From a checkpoint of a small transformer trained on Wikipedia: 8 layers, rotary positions.
Each number is 128 + 24 x the weight over its row's rms, rounded and kept within 0 to 255. Layers, rows and columns count from 0. Numbers have three digits each. The size before them is the row's rms in percent of the matrix's.

# layer 2 attention output (transposed), 96x96, rms 0.444, rows 28-31,60-63,92-95, columns 0-95
079:084087148104154109117114114142110123120137144159064088131142150134175140087123154123136106129153147144172049132108121118106147126112166119113144136142163103125152089092130171155129100136156122121134130071135132143110137110136143129126144103148139146130134121115153132123078101111110161145
087:152125083134138125120144141163166109137110134110138111149089077174130128133102131130171123153111094162143163123135119093148166104142138139099117132118163137104150098128146124147122125146153108163147130143134096131135108104111118108103159140170146112142110140208136159128190152163120102129
087:147160099108108131145147145156126147143102159163117153123132140101109125135112093120149144109155127089125160129103113146095147147084128109120084112116173131181145126101133138158161113137097110132121125083116085073107115128122141112097100099135156085107123157132132075095102098146105128153
082:119141104093122090122119115123117121104079118112142133144144118117170127156132157096155134118139133162084119077109156126116143141131150100134135159172139100153130086069108106110132160146115113150116118134136147178133101152137114127105124109130127139192134162110167146084157107090136101157
123:193154125134074118150138123119134142150131136108151160154108123131096111185122125123142140116107122121093200098169131130119084142162083131139108114104105156140123147156118102099133160108075131133142141173132159134141101143145120118122100134100131095117102134128085122108168143139135113130
129:116122184120113133119126098117101145146158111163110131138176190091146130120136116080110148075184153115112129126112149135073112150123116125147133098152099113130110154144147111105105146119080129127105119099154165120101132132114124155155121131110138127092136119081122090147099114119098162128
130:112093150146145135131131141099116128119132114132109116160120101158154151104133134138096123146106137150145091140161147131152080108189135130167181155115098121087101135158147137109102162120160161133129130161163153182152152129121115143158176150107118139137123107118130179146164163107122142107
128:140114143163143164143135136136143155152161158120116130091110117139083150115136102119134127138121143097187132183130112103137144114098100141125133110096083177118152174187150147133152082100135123103097118143143126083124164101102140157121139109135123124086131096126083116128111143152126123117
067:078148096124180149113135154124130093118123107131164125093143096122143134082152123139096144141138113107147100171119129155155172086109149135138142160148128112118102147098146121126115114158184162123119098112102081101119171123109130147137141144150102181143154113143176129160113127128134135119
086:118133088133145131155127142122117132090103138102142137094094101145117119138161143189116116170070118108143094143145104150184107139120136125109124157106133124161139118124088163154163102125173143092134141145077108117154138153151127115110125096115081143161128123120128156115103134115169094131
077:132128115129112101106107078147155122120150118094138112095124158118096101170136133121178120122137124171108150109087100086133181137083105155077095071157126133126142127122111111137151097130108122142153116139093131098111078128144125105118114117158120104148140130149120089155099125154150100131
076:112137143122119106102124145119132098113129099178120113166143165118145097124121136162096124129128090147101130093134130160118085139170147138125116127127189077103088095111111128131093162137129167146183144114104107134128101138152131081173125170119145111126119147161136122168139117122111149102
# layer 2 attention value, 32x96, rms 0.0957, rows 29-31, columns 0-95
100:091123152131134158095138118130140150136167139189106141120163148113137113126117109138134184114191126106145137098105142132094132146123121156156106149130128133151117149160165090118094120149064120111121114116158108139087123137136156137158121100090117097105142146117138113103100104103103180114
095:105125148157148081140098129119070139120100109077123154140180128129190158134168114102120154153125144102140090147173146116102087104139114101138113120138119152113082133132131147123096136115128134153121152114158142140146141095119143119166146136110130128129136143097176181130125156095123127102
101:108126158141176140149169146111172117130184145137137123124131090125153151186122139109139120142125114074105110145104128091108156120173112128164117126102086170101152172166127128112183106120131112152127133165124147104143157128109103146115105136139118104112139137113110118108100142177126133116
# layer 2 MLP up, 320x96, rms 0.166, rows 0-26, columns 0-95
100:149103138144144160119152153066151112133157127145143142122116155137093092092106148155127140126118119092151124104122133178132118121185156101142152166144085121113138096131155127131096144113115111134102073132121134142127140136138177107151152094140146117093107123137159129150080163142112113180
111:147126100139100192120136157106122111129124069144161114148141117097126094097105135126149154078121168154105165165096154125116113181114123127141145153164105142126092077169133132149137142133135100118138126110143118120125145101158133116144145103094079116115112142165142126106109112140168148127
089:113127161111092137124114127129123118105142180135123106173153142130130129128137121161117146107116109148134109134193094149103080109118104119089159145128158122163122171129092110114185124120159100077120094137086111098082147138107125087108113160132146116095109144110136143130130127095119147151
086:144155141116112129107173126166109112124147121121149145092135135174139155149129121134125118170106168111109156152133153155157133122130148082169166136122109131143080097113140128125144120089169131107110130156158115157099121093104116133120124138111080121099125164119114067117186104130085134140
106:113095121106176135155100143132149120138132091078133113110108161138139139123106122102139124145132175154115091086113137114122154111168106146139129117118129121104126178135128160111190127121164153131125088133146146136122134184194100173105123143108107098142125125147112127112132091141094151113
088:164155116141120131135149116148138118107130138136143089139117048092175109162105090143125119100114154132113153105136174082107156116096132130128112144101140120135111105148088117114144152128149149116167151121118125100105168135162172126138134119092158084125117135152149116127078097140122088128
107:073153130122149140155088148159122139120114102123143119144157115122115128140119141134151127150144180117163171101167155154152135144137132166117108092118113121124054131151108139101127112093150145181165132141137087136126102149141159115141121109152133128115126112125180156095070123146145142126
099:133123090129116161101147128144131166160150127062145134143119111152142076154127131150087130132133105143115160093142156153176121103120145172116126118109157099132139124146153127159146101117129156133116137136102126131103096131116137170150095108094123100142136135110079108134090080081157144096
113:185160142127133110111121122151135123116138109146106141150128165114177122150136115100112116121139174104110175146105149083113151144138123151090099105131162075155118114141131132096099116153141084112092158104140128076148156122133146086106131108135118133132161075126139140146081136155135140104
098:179135133098124129138111168109141112147137111140123170147116118133134159127126131103159127110113124156135148091133125147109076160154144163153117129085121126119166179090175133151120147152142135123101153117161129121135118097144135090108134134167113140071114137158137121102153074146124080086
096:140127123143120181114101123091112101140113139113130118122107119129155081128099153107158139084157145123135136103133179151115136105132130130109165097147115161155123079134137113104134144151112134138151130095093146156185143094133121115139090116087146141125108083150098138119091085112182099141
112:143128108115112147109127124143115133108106117169185148150121108086083156093154100165112141165128156106124162131143119175154126135089100101135162117091105124089102129111138096125124117112141118126151170097112145130098106090111103105098109106086137159094153103084118154135128117128138107100
087:167129114096104149170100128090209141101130119137116144136135103129130146096084130128117111139105153141194093080147131172145115133130142145162089136131115124102123128111105126161128176133093125108128139112153136125106125097113100125152145133115128156092106135137099155157145102156114127164
098:117144140121120075117131106125095063136140127117099147129103139100121151134108093134138145145129120116160144126157064140124149141146133148102135149127110131115098160138115119125156098106166148070120096112152130099078085131074101132133086123139123124147128096138087140083134146111090130142
099:136117101136154154147126128138152098103100129111145171128088110190126160110100134130133088155141078161143109150149156158134107145129135125140107164106150122121159101119150134163137148136147157106147132176168123160118111107134134131145168153086135161142128156155113186118135090138155149109
113:122205128144127114108105114102117119126105196180129155110156122097103153087124159107076096158136187140169141110155137131128107157101119113119133150110136166106166157112142129107143120140113143125140156115135143153152142145095103128139120120143130153168161096135136099109124122136120137138
094:117098110140114101123110122107121094137156099167149129166141147105160066090159137152127134127154093126141125097105121099151123148142130136132176146128131118159120112101094116129121148149108155139180130116161134196161092136122098086109099108127130143104110148110133082118132124097086147139
116:119118148111099110119138126110155137154133084117128183117159102167095138123087107140161122106133112142131133116139102135130124100127145147160135147135138091106130152148125147127079131163166155129095132115123148128189096165085143098062154124133109104138114100104111169131081127148147129160
095:128118104101181147084164101116124148128157125107106094098106133114148113083134146173137072185135157151129156114106081126132162138137156076099165150120120122158157082146138156111125115107137111134122127120106108111122120175127124112149128104130137109110156133131126120132093167109152115150
128:140161133097147108105098116097160128122120151125143116144140141160122088142136092076112084142138152133153101160128148129152127099124103164128150143089151120151132135179091108136126123128098153108136118137092112141132149120149090096111125173175087142080152125144140155112147101084158159148
111:070058124120118121122114126165094103120126131131145124126163142110127089143094146123161087081102141101145124125143129119122148138147120155124138136124150111130134122174151127134133142177114124133114116102145131148134096174111134160133173111094115102100132117160088055130143170139138156141
087:112123134105083119082096081161131129112083117102114108166115143155132132157142099155129169126117129156118122152163146090133088144109091117120117126125164111136114100130157178094120124131124206089087094098094118125127116101131120128151131106139130102103121098122125101108115135161114141123
100:131161081125118136116080167121139128117128119151110148146091099132132107120116163113088057088159092127119124146132119118147148143134123085080103133144123139132110125139142107134120159124127192162122089152131150133143115131127186121093123082128108166132147107126115139117125136178135157143
101:155153134127163115123167117163118128157133149094093113096131155136131176138120120144164102098156128138179165171120122100103150121111099105131139139130121124127175133112142129130148118133165099113089097112132144133127110161110120176088149160130169125071166116103145135067127145132140122122
071:120149161124089120157154115121112125166152158141117116119123117214122108116176130131167102097095099125119133145102130098138108112109156141125172127092121100118128146119140124098166147157103139150149110100131096110155119139145093142146168145133116128136129182149098122171136109162098145150
103:131095079086147104121110072134135146077161136122095148132135152094129154123111166162126087151120171140124149134123132162149164121152124093115083120178145133092094144128133139108128153109144152141103119123132136091109091139154108122099118144138087136109129152132138132082103136168137135097
103:126129132123140132150119104141181116111136147142136157135161160142144113132132118121088175107100097134165121114118104124120104136109148073110164180107124126146100167093144145152108143134116138104162137199145130110135114131129090125123129134133132179115132154091105087102118142194152130138
# layer 2 MLP down (transposed), 320x96, rms 0.0468, rows 0-25, columns 0-95
104:125151173107096166137125175109120104058102130086119157132133126133146096086142102144131109119134118190157135123111123120146177120110124151166115119118167124119121122185134092098099133147140142150121127157116143136083105111140123147124120146116165144092147155115140099123086113103111138121
101:146099095175145135128121113126142112150119112078104105081153125144146130120124137131140128131109106170115104092101165121072113100137129161143149128140116126085136122106108132173137151092092120144148065187150133122137091110144136111139106145085108115125126134169111112133116117081104144109
104:130093129130133165119144161126107133086103136155135104160119129137099158112096097119142145123162157134118166098145147151090100113130139114120079137136129115122123159108143080130111142126142092098122131124140092137133147133115132121111107119114189050132110185157118142134150176086153124137
092:168119132167154124140136131122109156152154149105115119098140166127134104117130147145129131125145087179095106119093115083116104154152111152081134101138108107120157109109125128175122128144116100110139123089131147119124134114157120085117144120137098073139109124087152157154078151170129151077
094:129135158140092125127134159091080137100101106110139138154142114140086139137149199125153104125139091117099151124107114125101156176155142124087101093105104124167128090129126119097129091110113155107134150102172139144180108093116126129105103091130140091145135139148140126112104113122093126133
106:090114102107129156114102157154127136190115126133135086089136196165097120123133117171153139140130087143143127100109136170140071135157138114099122107142110128137101123111134129112099113172091102089122125121160124106165136105107065140110145134142129119129124109131133132138173148144125133117
098:121133158156123127164128132152137174112137091100108135115148150123125117136135151103167162114176155138137203137138170135124109100136130146143110144118104125111073166158156154138156126119119118178139152155134088108076096127114117125122126089138127106138165113151155140086129148158128099118
109:124125150148118107124145098160135151077120161126123086131099152133134149143181146100099120115082149147119122127174143098114126135177145121142152099095148144134156097139163095111104160138155117122140110157126119163098158110116137134174147141171150137132138125150065126165112111101154105118
098:107140101148152089140151147171136119116164144157103130084122131129106120178131114118142156130100129141163119141151125117114100094134126119098116100129131126154121138155165100110119143159091133135070114135103136133159127130111108115168070138130161072163140168106119134165113128095127071114
095:136137150121130131156081118129150090156136139162121142161092111162103136152120138110129169127136116131125132114171090155112098148122128128113108154129106125084139149118143124140152120109125176184153107147121102127161057103095120083142167103164131121134108109124099124126114081076128118125
097:126156132162114122116122135111137158131093107111144109072159169147136141095125110132110143154139114129142120127151128118115138121114166168125121174160156147084142098169095147149155124127110117139116128154138117113128104072077106128116184147086134087120121157161178105118124150121090134108
086:111138071088175123109116113149096104122127135104072121130095148117128158110136178160123151148173174147115143131094094105139150074132126131136135128137135097090097126106123128151122132068143145131126116165176142113165115098137133116083133120130140111128117126123120141126139107133081154110
090:157146110125103075121102137153142100137148107176131163141133154126115158145151122119121132120107217131146103091140094170140122109118118099154117161139114118102116091148139141109146154139124122145113110108182139104115135089088096132156157144129135095143124146116088152107138123109154090142
091:099105135124121068169105124125122111125122152113109102061107158132111144122086130148108147174080144106102146116139105112125117106141135131098172076152120109139080135142104109120129120107142121113145121148124123121128117129130115048110101155090103087148144112132155147137140154116105123104
099:101167157134141113106135144134096107129156126147134122119113144130062121099148116137088120122121073106146142113145125125122118118115157114129130107098088099117175139166100125137141164163117133149167122082137063092180130088089125158122135113170145128135097139123121143142140093123110115109
103:124125156118109147104123117125101129112112157125118105124128149140132127087165110144110120157154115102113153098091155080161106161060100106150143125096125169140118069117171108108152085089089131097131117136121141129156118153109117131101100126097120111157131096117176114132116140139133170119
095:090172129126115079186119083100103123111149134126128110172119137144151158144155103137120085156111098123132159112140171116130115135102117114136162125129147071111122109098110106150178132080116110146123083124154131124167103102094090152139160136131121144124134143106111146152139108126132147096
097:140089148122154078137092119157137150104135110172086121110112113142096083107090146134191117133131144161118123119159129136133107085163141128163135143130135138111117111160130121117094122114136131149125120143125134119187115167132084072117142114106134090177147104151124152112138148114117170123
097:147159145147096132139114144146123053170176085145116125165131134149142129157130141112146124139143115116114128108125118122178132112098125110083163136088087127127134121134145100111123113103141110129140084097088141130108109151121102152142168078189159132160124111150159126144149141143105130126
110:158130151085107114121118119082127129113128144134161113111155131118124092143171094096133102107125147137121130165092136145115114093115094145126198145104147130121121149158090126150139153101130170144096125140102085140137135110131093082115126127134095101090150149170147108146160109072111126129
105:161144150165084121145149135085134094151118135153101114140098115179108131107136083157118142102123073147111124125137097138140108136101139108093126110090077117073136128150128165095145124128136153149130109121139093098143158117083160112134152108141173119151138162125140142128138127165109150155
094:099124139137161120145121153097160135130182138124150132140151114101144119125145163075098134111132126133125153110106120107112178128157134134170117097110122190127145134084119141146141051121125097142088138099124136062130105128116128133124092149125129109122144139130122159141115160081134127165
101:158143124131106094116106171116155134140130137157115127140089131150116082153163125142137074081158137137117134155150121114118114120114124121101138073109098143101109149109180131112125180124117160165079088179122123129156115137133173130117109112137134099118164102164145110122113129144125139091
108:124164130134132120128170121157127125139135113136117114163097108146132193125195139103127089132113117125139144109114122094141101114109133101116120097125126101129144158153183094144119132152145175173153080122117162106143107082131102120120186140161122143104114092121114138089113135151135108130
097:137162138126154125138138123105137110068117107091146159127093132085142122153072105131119135178109163129124138102148133143121153116144152110134059122140163136152134107093123093162133104097149092135097158167116141162132143158151156115135121128100102112111149094114108127090131111102158142105
095:143099087099127127108115109100126119118136153109081127109119130118127126095142104170162155129139114113114156118172096147166122117121156120114060130105122079082105145127127152119109131065120134128121125154142123131147080080088137123099128108130102096121142120091146123092154105092114112140